python train.py --vocab_size=976 --norm="rmsnorm" --norm_place="pre" --norm_eps=1e-05 --positions="rope" --tie_embeddings=false --init="normal" --init_std_o=0.0 --init_std_up=0.0256 --beta1=0.95 --beta2=0.95 --grad_clip=1.0 --warmup_steps=43 --batch_tokens=131072 --steps=2518
Each number is 50 + 15 x the weight over its row's rms, rounded and kept within 0 to 99. Layers, rows and columns count from 0. The size before them is the row's rms in percent of the matrix's.

# layer 4 MLP gate, 704x256, rms 0.167, rows 397-433, columns 0-63
107:41 58 31 29 48 65 51 37 32 48 54 42 51 67 61 66 70 67 64 83 53 42 47 21 63 39 31 31 46 39 43 64 14 43 42 51 75 49 37 35 44 33 73 41 31 48 54 66 14 52 48 67 67 64 59 59 61 63 55 47 59 73 45 48
097:59 55 79 51 21 68 31 46 49 94 50 58 38 60 53 44 84 37 67 56 43 55 27 62 59 58 28 25 66 70 39 44 35 75 76 62 49 56 70 73 46 43 45 48 59 44 66 72 55 26 43 18 63 52 50 43 36 47 81 40 60 87 52 46
109:57 56 76 40 24 26 35 63 39 42 56 43 37 87 30 25 67 71 39 45 43 37 46 41 41 49 46 49 48 48 49 49 60 43 58 59 69 68 51 35 26 30 35 48 60 30 44 34 40 48 37 35 25 56 73 43 57 46 51 45 40 58 45 31
103:24 59 56 31 53 74 47 46 57 53 47 57 66 54 36 66 58 65 60 21 40 31 42 11 26 21 58 43 58 42 59 36 22 51 44 47 47 48 54 29 46 46 59 35 54 50 49 71 64 63 62 29 69 63 67 50 54 33 47 52 23 71 50 73
103:72 38 38 44 54 70 53 32 43 70 61 52 60 52 36 47 48 59 46 42 55 15 49 67 30 48 42 81 34 54 39 49 27 57 69 48 19 67 56 47 43 05 68 74 56 46 61 41 52 59 51 47 55 33 57 35 84 22 83 42 55 65 66 75
104:52 75 33 58 60 65 52 52 54 29 46 71 58 50 46 41 46 18 50 61 36 68 54 49 34 25 30 63 70 47 63 61 81 38 55 21 48 52 32 55 58 61 38 64 32 65 34 29 63 95 35 51 62 31 50 55 53 41 74 59 25 48 47 52
104:65 43 34 32 67 54 44 63 43 55 69 58 58 46 56 56 34 22 52 65 44 58 70 65 48 60 43 44 53 55 55 66 44 41 99 48 44 51 62 27 54 51 56 65 26 30 54 34 45 34 51 50 44 70 74 41 72 34 55 43 50 49 45 32
109:64 45 65 73 42 64 41 39 52 37 40 44 34 41 38 65 34 52 59 34 16 51 59 67 40 26 56 73 35 39 53 51 61 46 64 78 33 59 43 69 21 55 66 58 80 23 55 40 38 58 25 65 39 53 61 51 66 09 36 31 37 68 31 49
111:79 60 51 66 13 69 36 63 51 27 43 41 62 33 60 44 31 37 24 56 36 52 67 41 00 46 26 46 58 65 57 45 56 52 63 63 46 43 49 28 67 16 83 67 54 39 52 52 77 25 56 62 49 54 71 63 63 63 62 41 50 51 79 49
102:27 31 66 51 78 54 44 44 32 74 48 24 48 30 56 66 71 43 43 48 46 43 66 47 64 62 51 50 32 64 65 66 49 84 54 54 54 44 35 75 52 49 57 41 44 71 43 51 54 41 31 58 61 62 29 64 53 79 46 63 43 51 77 43
103:39 65 48 54 39 42 76 71 29 26 39 68 71 46 58 53 41 33 19 57 49 54 55 45 55 48 29 60 39 72 57 40 22 48 23 61 59 31 36 30 54 60 88 34 41 60 43 44 46 71 44 47 65 50 50 41 59 60 61 67 75 61 46 68
098:71 53 58 34 56 58 55 34 55 72 60 35 46 58 72 45 82 52 55 59 43 73 53 43 52 68 22 40 49 54 43 40 48 37 40 70 43 59 58 40 25 47 44 70 61 67 47 21 61 56 46 55 48 51 51 55 66 57 58 31 71 64 49 51
100:72 26 58 67 55 64 58 66 39 45 36 50 70 37 61 27 43 50 51 43 62 43 39 58 30 70 29 50 67 62 58 56 41 37 46 46 54 51 66 65 50 61 84 40 58 83 86 51 47 40 44 21 01 49 60 56 59 50 51 65 83 49 54 43
103:41 58 50 52 62 46 28 60 47 56 53 44 72 74 33 34 25 65 54 42 43 41 70 51 32 59 36 58 35 86 46 19 50 41 38 39 44 41 39 54 57 43 56 39 44 56 23 42 74 50 20 49 47 45 56 50 36 38 51 41 42 53 57 28
088:55 46 57 47 42 51 71 58 39 51 34 51 27 52 48 39 21 49 67 34 64 50 63 74 59 41 58 64 46 53 30 33 49 42 83 40 37 58 12 51 83 47 54 21 50 44 37 65 32 47 42 51 65 50 57 47 49 37 82 44 52 55 51 44
117:53 79 44 93 44 35 49 58 18 79 60 72 42 40 52 44 29 52 45 47 59 46 41 55 55 55 41 48 61 51 43 23 57 63 36 52 50 58 42 36 76 46 62 29 68 56 50 43 36 50 50 57 60 51 50 52 25 25 60 59 42 55 53 59
099:48 44 37 49 34 39 54 41 35 43 46 45 51 17 54 78 51 61 35 44 55 50 60 52 79 51 51 62 58 81 56 70 51 49 59 31 44 35 53 61 28 58 41 48 44 46 42 49 66 71 19 69 58 50 67 61 66 33 48 71 66 47 42 44
098:86 42 69 72 36 73 48 48 44 55 56 71 37 61 60 43 49 38 50 17 42 64 20 43 28 45 85 39 29 35 30 37 53 58 36 38 64 32 64 17 40 36 43 58 51 35 52 49 54 74 51 62 57 34 20 18 73 50 46 31 39 44 28 51
097:59 41 66 49 27 51 27 48 58 74 53 28 27 63 44 49 41 61 47 35 24 26 60 55 62 34 53 25 32 72 37 41 51 12 65 70 33 51 61 43 32 45 54 29 35 53 75 41 36 08 45 40 47 56 30 72 38 16 78 57 22 73 55 36
096:67 55 35 50 33 55 38 51 52 34 47 94 46 48 26 76 65 62 60 71 37 51 39 44 50 47 43 42 52 32 77 74 32 35 62 54 65 51 45 59 58 46 42 41 40 33 28 59 50 34 46 60 62 42 41 36 11 49 41 45 67 47 30 34
096:65 35 40 25 52 61 48 43 41 39 14 66 54 60 64 46 52 41 32 45 45 50 41 35 53 28 41 47 50 59 43 74 31 75 56 48 44 75 49 54 55 49 45 21 53 70 72 40 40 59 80 68 66 22 45 28 72 38 26 30 43 68 59 52
099:39 60 53 51 57 59 58 50 55 40 63 75 65 36 59 54 70 39 56 52 75 56 41 20 64 48 47 66 53 59 14 66 29 22 22 49 58 50 34 50 64 71 57 43 50 40 50 53 46 51 29 51 61 45 32 46 45 54 55 31 76 53 76 63
102:35 42 44 30 67 59 56 49 55 45 80 65 44 29 45 34 36 32 49 25 72 61 85 43 81 72 44 45 44 62 52 55 63 44 80 41 62 35 38 49 54 60 72 47 69 49 49 53 51 57 72 45 57 51 70 51 82 69 34 37 59 49 38 49
108:50 58 67 72 70 34 45 31 42 57 24 35 45 39 62 67 62 47 81 60 69 64 27 58 61 30 65 69 64 44 83 26 41 61 43 47 91 80 61 63 33 35 51 61 20 47 47 61 65 44 39 55 34 53 77 57 65 43 62 65 61 61 27 50
101:33 29 68 36 32 44 69 67 62 27 66 53 45 58 30 29 39 53 58 62 50 45 75 57 62 27 66 65 55 59 42 35 48 43 52 68 39 31 46 52 35 67 45 66 41 38 61 46 49 72 63 60 54 56 58 55 48 25 40 49 27 62 58 52
092:27 60 57 33 42 57 56 47 35 49 65 70 50 35 49 38 40 55 39 43 45 58 37 65 65 47 72 86 61 34 68 47 37 65 48 58 67 41 74 18 71 67 64 44 64 47 45 53 37 29 69 43 50 16 35 62 61 61 48 52 42 53 85 42
105:25 59 46 41 40 38 63 23 35 15 41 50 45 56 57 46 41 45 28 55 49 74 66 39 54 54 58 23 77 28 48 21 52 46 64 65 38 43 48 38 45 74 51 60 64 51 18 34 11 47 39 28 30 73 67 50 45 56 32 41 65 40 72 69
100:77 50 47 49 58 37 53 49 43 47 31 66 44 83 28 42 53 60 45 57 55 68 66 48 43 50 21 17 54 56 61 64 21 62 34 52 19 66 49 36 54 63 81 82 40 70 51 48 64 11 22 81 64 54 80 73 54 58 44 38 31 33 59 28
094:37 59 28 64 41 49 52 41 57 57 62 37 73 57 57 83 31 79 55 65 33 57 59 47 61 49 64 68 86 45 63 56 52 41 45 57 59 63 56 47 70 45 55 37 44 62 46 56 34 62 45 60 57 51 53 39 84 51 19 66 29 41 57 35
112:49 63 32 46 56 71 38 29 40 36 66 66 54 80 54 53 39 48 27 66 38 52 58 32 55 35 53 75 53 39 80 40 37 62 29 37 36 74 55 46 59 42 49 66 57 48 43 52 47 68 54 62 69 41 33 57 20 56 38 79 44 16 39 25
094:54 32 54 28 67 69 25 47 70 61 45 53 30 84 29 56 41 58 43 37 52 68 43 11 24 51 50 30 56 51 89 37 38 73 54 10 65 58 97 65 61 39 50 60 35 51 57 57 67 47 45 55 59 56 37 47 69 56 69 31 56 34 58 47
106:43 68 53 36 60 37 60 73 56 70 41 36 38 42 26 19 47 48 28 57 71 90 37 61 58 50 39 63 53 81 68 52 53 16 76 31 21 61 27 44 61 47 65 56 47 45 65 81 27 36 26 31 48 67 67 49 53 22 49 38 53 27 14 72
104:39 48 39 27 32 42 32 50 62 69 57 67 41 51 41 81 66 51 52 55 41 51 75 66 41 48 59 45 64 51 73 25 65 19 51 39 40 39 29 57 34 50 51 28 57 48 40 34 51 23 66 29 43 31 47 57 74 39 75 36 58 49 55 52
100:52 26 54 47 38 68 58 40 63 42 38 48 52 45 59 65 26 56 58 34 51 24 29 62 76 43 33 45 54 29 63 53 35 21 06 53 40 69 61 59 70 32 39 33 56 34 73 54 60 57 60 61 49 38 70 48 46 41 42 64 52 73 50 45
098:41 63 41 32 56 42 55 34 49 57 61 77 64 42 44 61 41 71 54 51 59 51 68 14 65 49 52 32 59 32 45 56 47 49 46 61 67 27 54 41 89 63 30 15 33 34 67 49 32 48 09 47 84 72 64 57 81 46 50 57 50 54 29 41
099:47 40 55 49 24 35 34 30 26 40 39 46 55 78 52 25 67 37 54 53 41 34 49 37 47 51 20 44 72 37 67 75 32 61 68 44 60 53 49 46 31 52 58 66 41 54 33 41 66 32 48 76 59 54 55 49 54 10 45 59 44 46 54 74
093:51 47 22 19 55 58 46 08 64 57 52 45 84 60 30 65 49 23 50 47 47 42 60 36 26 49 45 78 41 67 73 58 63 54 63 31 26 47 46 30 63 70 50 24 34 51 55 77 79 34 52 28 36 91 59 70 44 61 31 70 69 51 48 36
# layer 4 MLP up, 704x256, rms 0.171, rows 397-432, columns 0-63
110:39 37 21 50 43 54 63 37 77 42 59 56 17 38 63 60 48 18 55 65 39 46 48 70 33 80 51 52 62 47 49 51 38 35 36 64 51 56 60 42 39 62 45 43 32 78 36 65 12 60 48 24 60 55 68 78 55 52 52 20 42 54 25 57
102:66 38 56 45 46 40 37 26 29 73 30 43 38 53 54 66 29 42 53 41 41 61 49 90 39 48 38 57 67 45 54 45 63 72 57 46 56 45 63 67 60 57 49 36 53 72 66 16 39 61 27 24 66 50 45 59 58 23 63 38 42 59 70 36
104:78 45 47 53 52 48 58 42 30 48 52 48 50 46 72 32 56 30 47 45 41 22 77 72 60 48 44 24 34 57 53 60 55 59 58 64 43 59 77 44 42 25 70 52 68 53 50 29 60 27 37 81 36 44 76 40 69 51 26 55 52 28 59 63
101:23 41 35 51 48 38 54 29 43 49 64 39 60 56 32 39 44 67 35 65 60 73 39 51 41 31 66 44 60 39 06 47 72 64 63 35 48 99 32 73 46 41 45 70 36 57 70 55 75 29 57 57 55 35 45 54 48 38 66 55 42 60 46 20
109:65 56 44 40 44 53 28 21 38 40 56 73 40 56 50 52 32 64 39 36 69 25 95 60 56 33 58 76 30 52 37 52 42 72 37 44 34 74 42 34 41 54 61 44 54 53 40 39 69 67 70 52 49 73 91 76 49 39 38 25 66 34 33 41
096:48 40 66 39 73 53 48 62 56 50 17 50 54 66 60 51 71 66 14 54 53 63 38 49 47 67 32 54 79 69 59 31 71 57 45 61 55 54 25 44 31 46 54 48 27 36 54 50 48 70 36 68 46 27 75 86 49 63 47 35 29 66 47 70
105:32 53 25 38 44 67 66 38 61 82 46 73 62 44 61 00 61 44 60 76 71 52 72 40 50 55 57 52 28 59 27 53 71 36 56 65 71 55 41 11 52 47 44 32 51 46 62 59 67 64 41 27 51 51 25 48 44 65 65 65 46 43 57 00
106:69 44 50 30 32 54 44 50 54 69 37 63 66 52 57 72 53 55 80 70 57 96 62 48 59 58 68 38 22 26 29 81 65 55 33 35 49 56 48 50 43 28 62 60 17 51 33 88 47 68 20 73 62 63 59 45 54 42 87 29 45 27 42 49
111:65 45 37 73 51 59 21 56 26 55 39 66 68 65 25 60 49 33 39 55 29 40 65 65 22 67 58 71 48 41 34 48 75 50 53 48 26 78 23 60 46 56 29 73 74 82 67 48 40 31 18 43 67 56 61 50 66 49 11 52 79 70 42 58
102:60 29 62 18 25 70 61 47 45 52 42 72 57 39 40 50 58 21 43 68 31 57 34 80 35 58 56 73 48 39 23 65 47 74 53 63 62 51 59 59 48 34 71 59 47 60 48 70 73 60 59 47 35 46 52 39 29 25 59 40 64 40 62 69
101:40 58 63 52 31 30 44 53 23 68 57 75 71 84 43 53 36 31 52 43 31 39 26 60 55 42 54 67 78 54 51 34 37 50 55 41 34 20 59 57 57 57 62 67 46 59 31 33 63 59 38 48 35 36 14 80 29 51 39 63 33 44 45 37
098:62 53 63 27 52 74 63 52 61 59 22 60 59 52 70 50 71 42 34 57 53 51 62 50 53 37 32 72 67 09 48 29 72 35 22 41 76 52 38 51 42 56 55 54 24 51 72 79 69 53 45 52 48 31 41 36 43 20 34 51 41 33 70 23
097:53 29 50 44 28 51 67 50 35 64 63 60 51 53 53 61 66 70 20 47 59 21 37 40 28 40 51 74 37 55 49 48 76 49 57 33 50 59 38 19 43 41 51 43 67 41 43 51 20 63 75 27 44 39 52 24 36 43 71 76 25 31 33 39
106:54 53 57 47 40 54 56 30 44 60 44 27 29 54 40 58 51 58 50 51 54 53 56 62 35 51 48 48 63 34 38 44 67 26 48 34 48 68 67 36 47 83 59 31 37 21 47 40 38 31 33 51 53 66 52 32 69 46 48 62 32 52 45 69
101:26 29 49 50 55 32 60 45 71 29 60 71 59 52 48 42 50 68 72 36 53 43 62 38 72 62 67 32 32 44 40 81 47 79 41 53 68 30 62 52 33 66 17 53 41 63 31 70 48 25 51 41 26 59 45 54 51 54 20 41 70 51 44 55
110:33 68 64 50 39 59 34 77 56 54 66 46 29 50 47 34 38 68 67 48 41 52 48 27 73 42 58 44 60 78 66 51 64 80 48 78 51 50 50 28 44 59 57 47 51 35 63 83 27 30 46 48 58 89 57 60 34 33 71 54 54 50 40 59
096:62 29 46 45 51 50 55 27 47 42 43 26 57 35 25 57 52 43 42 41 78 66 09 38 35 54 88 38 26 34 53 20 54 14 44 64 44 55 46 45 55 54 49 50 40 46 53 76 39 41 41 65 56 38 45 24 31 46 38 48 84 47 48 36
095:50 32 28 52 52 37 51 53 56 48 47 27 73 40 69 34 62 58 81 59 62 44 70 40 68 56 26 23 48 56 49 50 65 62 39 40 24 37 40 73 67 69 49 54 57 41 60 46 67 66 40 50 47 68 35 69 31 71 35 55 34 62 62 58
099:63 50 71 40 41 46 52 54 57 51 41 53 50 48 55 33 82 09 84 71 57 47 60 56 54 32 44 69 73 60 57 59 40 35 58 28 49 52 59 43 62 24 50 30 62 61 47 24 36 37 55 78 56 42 42 48 37 27 61 40 57 51 41 22
103:66 63 53 50 56 72 34 36 50 45 48 62 39 56 82 90 76 47 43 54 42 49 48 49 61 68 54 31 35 57 36 86 20 53 29 73 60 66 60 41 49 37 56 34 60 22 43 41 30 35 61 44 74 36 35 48 58 71 41 46 33 54 45 36
102:32 56 42 51 31 30 44 32 43 65 33 49 48 28 61 57 55 41 53 50 60 87 69 49 32 40 51 45 48 45 13 56 27 34 74 40 39 35 71 47 57 59 52 40 72 37 39 52 32 48 70 44 65 45 45 71 31 59 58 35 53 64 48 55
100:26 48 63 44 27 59 43 58 59 57 55 83 59 67 37 53 68 37 42 56 47 67 69 63 34 48 56 65 40 40 45 65 25 85 44 26 48 78 28 45 21 43 47 68 51 43 45 62 54 46 41 30 50 54 64 57 54 34 84 36 50 30 58 53
096:49 76 67 37 86 58 27 54 40 47 42 50 55 29 62 38 59 36 59 42 56 49 39 40 53 32 72 35 40 54 36 33 62 57 47 38 35 44 48 63 32 65 69 56 30 37 76 41 27 32 63 46 40 57 54 46 33 41 76 39 40 29 39 48
102:67 39 76 34 51 44 51 22 49 41 80 49 44 41 35 32 41 41 61 44 55 57 63 36 56 61 61 66 52 46 43 84 50 53 11 46 67 57 39 33 47 52 55 31 29 55 60 50 29 57 37 56 62 36 73 26 49 62 44 54 41 58 36 66
098:77 68 54 49 54 42 29 55 61 54 48 40 65 50 31 74 50 23 58 31 46 56 43 56 82 41 31 66 38 66 31 43 41 61 40 50 57 62 44 60 27 29 56 45 41 80 41 44 46 34 62 54 67 44 68 40 57 62 74 58 94 56 38 47
098:64 49 70 54 49 57 63 42 48 33 45 36 33 34 39 47 50 28 45 49 58 51 56 55 50 65 69 46 44 77 55 42 74 64 57 34 36 59 71 45 72 67 54 44 64 45 51 15 38 59 25 52 70 34 71 69 54 89 55 33 53 46 52 54
102:42 36 53 42 29 46 54 55 26 47 53 46 62 61 57 69 74 43 44 54 46 58 23 29 48 27 17 48 77 27 52 43 55 50 49 64 64 43 48 38 47 56 67 49 54 49 37 30 37 20 30 65 29 45 62 42 49 53 59 61 37 25 24 38
100:41 76 25 62 43 57 56 57 35 85 56 59 35 64 61 45 69 35 69 42 52 45 14 69 36 58 69 74 32 58 39 38 34 46 64 63 51 40 52 55 28 39 51 24 62 62 44 61 45 53 39 38 67 30 43 42 36 45 54 74 54 40 79 51
094:64 49 57 64 81 70 47 77 89 65 54 54 66 28 58 34 57 48 46 24 23 43 22 29 69 41 41 55 10 50 51 55 26 70 32 72 52 30 20 38 54 19 39 46 40 43 41 57 55 66 36 37 45 48 38 48 35 94 48 53 33 38 48 29
107:60 33 47 62 62 33 46 53 35 54 55 60 66 54 56 60 65 58 47 59 53 19 48 47 52 50 47 46 30 27 60 63 81 49 51 79 53 27 59 42 58 87 47 40 49 00 64 64 34 33 58 19 29 78 54 51 49 74 39 40 61 50 36 33
101:57 47 67 52 69 43 55 46 31 35 68 54 45 20 82 40 60 27 79 53 99 26 73 75 60 29 44 59 52 44 51 53 47 50 80 37 38 39 42 36 29 40 33 59 57 37 51 44 53 58 27 59 42 59 59 64 17 62 53 57 43 47 51 50
103:27 70 69 58 38 48 61 73 52 62 24 51 47 52 53 49 29 52 30 56 60 57 42 63 30 42 75 52 39 34 43 52 29 60 32 32 55 25 34 75 58 50 63 59 81 33 57 48 52 39 42 55 61 69 42 60 67 49 28 31 48 32 47 61
110:48 54 70 45 48 24 61 58 59 49 59 60 93 33 50 82 64 80 43 45 25 48 74 65 34 26 40 21 48 50 74 50 43 53 59 49 31 42 53 77 41 38 75 47 55 41 33 66 48 44 74 64 41 52 37 70 63 49 54 73 52 59 46 70
098:52 55 72 59 38 38 59 53 65 70 34 29 27 43 17 59 39 25 47 64 51 48 55 60 25 72 30 65 65 23 87 54 41 39 34 42 33 54 66 47 74 34 58 30 54 81 34 48 34 37 42 55 31 41 27 49 37 49 51 52 14 37 48 42
105:56 44 40 66 55 45 57 35 31 45 51 30 62 44 39 29 41 17 74 32 81 57 39 54 55 84 56 84 48 64 55 52 50 48 33 34 47 81 52 54 39 48 76 59 49 61 68 48 53 28 61 52 36 53 42 46 04 31 55 64 47 55 61 60
099:64 57 46 41 36 88 38 70 49 44 48 32 36 37 27 59 35 47 68 74 44 49 43 39 42 76 64 66 35 55 21 58 39 14 47 32 62 15 58 75 61 49 39 43 42 53 62 46 31 56 28 48 45 35 60 50 47 55 56 61 57 71 60 21
# layer 4 MLP down (transposed), 704x256, rms 0.162, rows 397-432, columns 0-63
102:62 52 34 46 51 44 46 55 38 37 19 21 55 50 32 21 47 37 35 39 44 47 68 24 61 42 49 60 76 55 12 53 16 27 61 63 58 74 14 43 59 52 45 45 49 73 38 62 52 48 57 52 15 50 45 47 51 58 45 10 48 19 37 38
099:40 62 61 36 56 44 38 45 56 28 53 23 42 61 40 54 41 33 27 52 28 53 50 70 53 48 64 39 57 62 31 55 30 58 69 56 38 65 23 48 59 57 37 39 56 48 72 66 61 38 36 43 65 39 37 63 24 52 50 63 63 46 71 46
098:25 59 48 64 67 49 63 70 72 79 39 51 50 49 49 52 57 30 41 73 58 60 23 35 34 49 66 36 67 42 26 22 63 58 41 64 40 54 47 63 53 57 53 46 42 64 62 64 34 43 46 54 51 57 61 66 38 69 55 28 62 64 41 62
096:48 73 56 36 24 55 12 43 43 64 66 45 31 33 59 74 58 37 59 35 54 47 48 29 50 47 39 63 51 31 35 24 63 16 35 68 37 24 64 56 68 45 48 70 63 46 56 16 27 25 75 47 62 33 50 64 08 68 51 52 15 57 52 45
105:37 73 70 60 29 53 33 38 40 58 38 40 59 72 52 71 45 71 60 39 69 29 73 50 41 32 48 44 54 40 16 50 13 76 21 39 48 59 44 51 29 38 38 24 66 32 69 49 71 48 78 72 55 70 86 67 62 65 44 29 47 73 34 36
094:62 73 54 55 56 59 36 58 59 55 49 46 67 41 50 72 51 37 43 45 42 80 49 46 56 35 18 52 45 41 35 32 74 50 47 31 57 87 69 66 49 60 70 63 37 61 37 46 22 39 14 29 60 60 63 37 23 41 46 65 51 11 55 56
099:58 63 88 59 37 31 33 54 48 41 58 31 62 44 48 26 63 32 40 31 50 37 48 41 67 57 52 54 77 51 66 56 51 40 39 25 44 71 45 58 38 65 26 43 38 40 69 38 39 61 28 50 57 41 65 56 27 31 70 34 57 69 33 48
108:55 54 64 66 59 72 61 35 62 51 53 05 53 27 76 53 40 56 40 65 68 45 52 61 58 54 53 42 42 33 13 55 45 61 43 51 51 37 48 43 55 52 49 70 64 59 34 60 28 44 74 50 47 66 69 45 48 54 55 49 34 53 46 44
094:42 61 84 53 61 70 55 67 77 31 61 64 46 45 68 43 61 40 64 56 63 30 24 48 64 58 42 31 66 32 00 50 27 49 40 61 37 41 53 61 28 50 41 38 40 78 75 13 53 45 50 38 52 31 65 37 49 59 61 29 41 37 52 99
104:62 54 45 72 50 33 50 49 65 35 39 79 51 73 61 55 75 44 39 58 37 34 57 46 48 28 59 76 64 28 50 53 66 55 77 62 63 47 63 44 53 39 75 37 47 45 49 57 19 29 35 29 46 60 54 73 73 41 51 47 57 45 43 21
101:36 41 69 39 74 51 37 36 53 49 40 84 63 40 48 59 45 68 46 36 63 55 58 27 44 19 83 66 62 68 57 58 38 55 67 50 74 58 60 45 30 65 40 61 49 38 73 70 47 25 30 34 40 33 48 46 64 69 39 37 68 52 48 29
096:31 63 39 51 46 49 59 57 64 44 44 38 49 60 67 44 57 43 15 71 55 69 54 66 53 24 50 44 55 48 35 33 45 38 42 49 53 54 49 28 50 56 37 34 40 38 53 38 43 36 44 52 41 56 73 78 45 71 34 34 39 33 18 67
102:46 73 64 40 60 35 43 30 28 59 32 43 51 56 39 77 38 43 08 44 53 71 72 35 62 54 52 42 57 31 45 57 52 32 45 56 51 58 68 23 41 69 47 46 75 71 66 61 56 59 41 53 48 41 49 69 49 58 70 57 70 42 35 59
106:89 28 45 56 51 65 64 39 35 59 37 53 43 57 28 31 58 48 51 21 61 28 46 62 23 52 30 47 28 73 65 54 37 33 72 40 29 54 29 54 46 42 68 59 45 57 44 49 63 37 27 69 61 36 54 31 42 66 56 77 55 46 38 43
097:72 76 63 67 60 45 55 29 54 24 70 17 47 54 46 41 44 52 30 67 90 43 52 48 25 62 44 60 42 68 55 12 59 34 54 62 52 41 61 53 43 75 52 66 74 19 54 45 48 56 47 58 21 60 33 80 63 76 42 34 63 47 59 30
104:62 66 49 49 61 47 52 56 59 43 18 40 27 62 45 40 47 38 61 59 64 41 41 33 30 52 46 59 67 42 40 56 43 16 40 57 43 61 58 57 55 67 69 49 23 32 72 86 49 57 46 62 31 27 45 58 38 41 27 42 23 53 20 52
101:27 49 34 13 77 42 61 45 23 44 32 38 48 44 53 64 83 62 55 53 18 45 54 46 42 58 46 47 79 61 72 74 42 49 41 63 70 49 45 56 50 28 29 70 24 18 30 67 61 26 37 55 73 29 44 36 65 33 76 45 39 45 49 48
096:22 24 50 22 47 45 54 53 53 28 50 55 49 64 70 41 36 57 64 32 48 36 40 34 56 66 57 43 57 72 65 72 52 72 59 18 48 22 34 62 88 62 70 37 31 51 30 54 53 43 52 30 45 35 45 59 62 60 66 32 56 70 58 36
101:55 49 67 75 26 56 39 54 52 57 48 61 47 67 25 69 25 60 52 56 59 25 68 48 39 18 55 39 51 69 67 71 49 62 42 59 44 55 39 32 34 32 60 64 42 43 54 58 61 43 36 37 38 52 48 57 60 27 59 34 41 43 48 80
107:66 48 64 41 54 41 27 50 36 32 46 47 69 25 63 63 50 36 66 47 48 30 23 54 42 65 50 63 55 86 48 49 48 55 20 28 40 46 58 31 42 51 44 56 44 30 75 68 49 60 71 86 74 53 64 58 30 70 34 57 66 50 63 67
099:35 54 43 55 29 48 27 53 78 65 42 40 43 52 24 44 48 51 43 52 59 53 56 51 47 45 55 37 40 48 67 59 34 63 41 79 61 43 23 64 63 38 50 76 70 75 74 52 53 37 86 64 78 34 43 22 43 52 44 59 71 64 63 46
104:68 41 40 74 65 54 41 40 64 45 64 66 42 59 44 26 35 27 56 43 21 43 12 59 52 52 71 17 85 30 32 55 49 46 44 56 58 42 32 59 56 68 52 53 75 63 35 66 44 61 53 30 39 20 51 44 46 56 38 58 53 75 51 60
099:50 32 48 30 66 50 46 55 16 46 41 34 64 42 63 46 56 43 49 51 19 37 47 55 57 67 51 55 18 27 46 41 64 61 53 47 47 63 61 55 62 55 73 61 25 43 68 23 54 51 65 36 50 49 54 31 72 48 56 54 40 73 48 46
097:42 37 54 20 53 60 43 70 63 17 48 63 50 59 34 63 50 59 32 35 30 48 31 68 56 40 50 49 44 39 68 61 57 67 43 29 45 57 60 49 72 40 42 62 55 53 34 85 53 66 36 56 34 70 66 46 72 32 66 73 48 52 65 35
102:35 52 57 41 52 49 65 45 27 50 47 50 45 45 61 20 62 43 48 96 47 65 45 39 32 35 60 72 49 71 15 32 31 55 83 25 39 40 41 40 27 65 48 68 40 38 32 32 49 37 54 78 36 54 42 35 39 63 61 53 54 64 75 32
107:59 73 68 24 39 58 57 46 40 48 65 33 60 59 53 46 34 26 48 71 65 43 65 49 57 60 56 63 59 28 86 64 72 60 55 73 30 54 53 48 70 60 58 44 34 43 74 52 50 66 54 50 49 51 53 53 77 42 68 65 50 59 51 41
097:60 55 47 53 35 46 53 38 59 54 48 71 44 76 78 46 50 53 59 56 44 29 48 67 61 55 56 34 54 77 32 47 63 25 69 53 64 62 42 45 49 74 34 53 52 45 68 56 53 55 56 45 53 45 61 31 47 22 67 46 75 57 60 47
099:74 39 53 55 51 70 54 56 48 55 51 67 81 40 23 41 29 71 29 39 70 50 68 50 48 83 33 52 52 70 37 40 66 77 53 36 18 46 35 46 89 51 45 46 43 70 53 38 51 43 42 48 40 03 42 39 62 53 43 82 41 28 56 71
102:72 51 56 55 60 60 46 58 60 28 57 50 55 44 67 63 43 63 56 58 53 49 36 53 58 56 69 26 57 55 56 64 62 68 40 39 63 63 49 70 34 16 43 63 60 31 44 66 31 35 24 42 45 37 62 35 46 73 67 36 35 63 41 52
101:40 40 43 20 35 55 34 38 16 40 33 56 35 60 51 62 54 52 48 53 83 41 59 51 61 63 36 32 66 37 29 40 29 40 36 43 43 68 57 51 50 49 66 68 46 61 69 66 75 39 47 67 45 31 92 56 41 60 50 41 78 38 37 46
098:94 41 39 56 43 47 33 56 68 42 64 49 68 65 76 48 37 31 29 49 65 63 58 41 50 59 45 36 48 45 49 53 38 37 17 64 50 73 47 26 64 52 67 67 53 50 36 53 79 62 60 37 54 50 78 54 52 39 48 58 58 35 15 45
095:41 39 50 49 40 47 21 53 36 37 55 78 68 51 56 55 32 56 46 69 64 43 49 48 41 24 77 57 62 38 42 67 35 41 50 32 65 27 38 30 38 49 57 41 47 49 45 32 59 43 18 48 54 47 43 56 69 54 58 42 58 60 43 35
102:51 14 59 55 56 35 38 40 53 77 65 33 52 50 46 71 52 50 54 31 46 72 49 57 71 46 21 55 47 44 10 27 42 88 45 58 59 64 71 58 43 59 31 40 56 61 47 24 44 54 65 29 48 34 80 43 42 38 52 36 46 42 34 53
100:43 68 46 49 52 30 45 35 41 61 31 52 67 43 23 34 56 46 51 58 41 54 29 45 67 70 47 77 33 70 43 60 56 66 73 38 69 50 35 61 55 52 36 35 52 52 54 50 45 39 52 41 47 39 25 25 58 85 43 56 52 50 41 51
102:34 12 21 68 90 82 57 77 53 38 47 39 43 44 45 34 26 44 67 19 38 32 44 64 49 75 79 27 57 57 48 67 70 68 51 41 41 54 45 48 52 49 56 33 25 49 59 30 65 53 35 65 68 45 42 72 53 47 44 56 53 39 51 50
102:53 46 47 47 77 36 54 50 51 39 31 58 79 62 33 54 54 32 34 42 29 51 45 47 59 61 56 22 60 59 48 52 66 71 29 54 39 56 39 67 25 47 49 71 51 47 25 40 20 46 39 58 41 36 47 47 41 58 46 79 67 24 56 64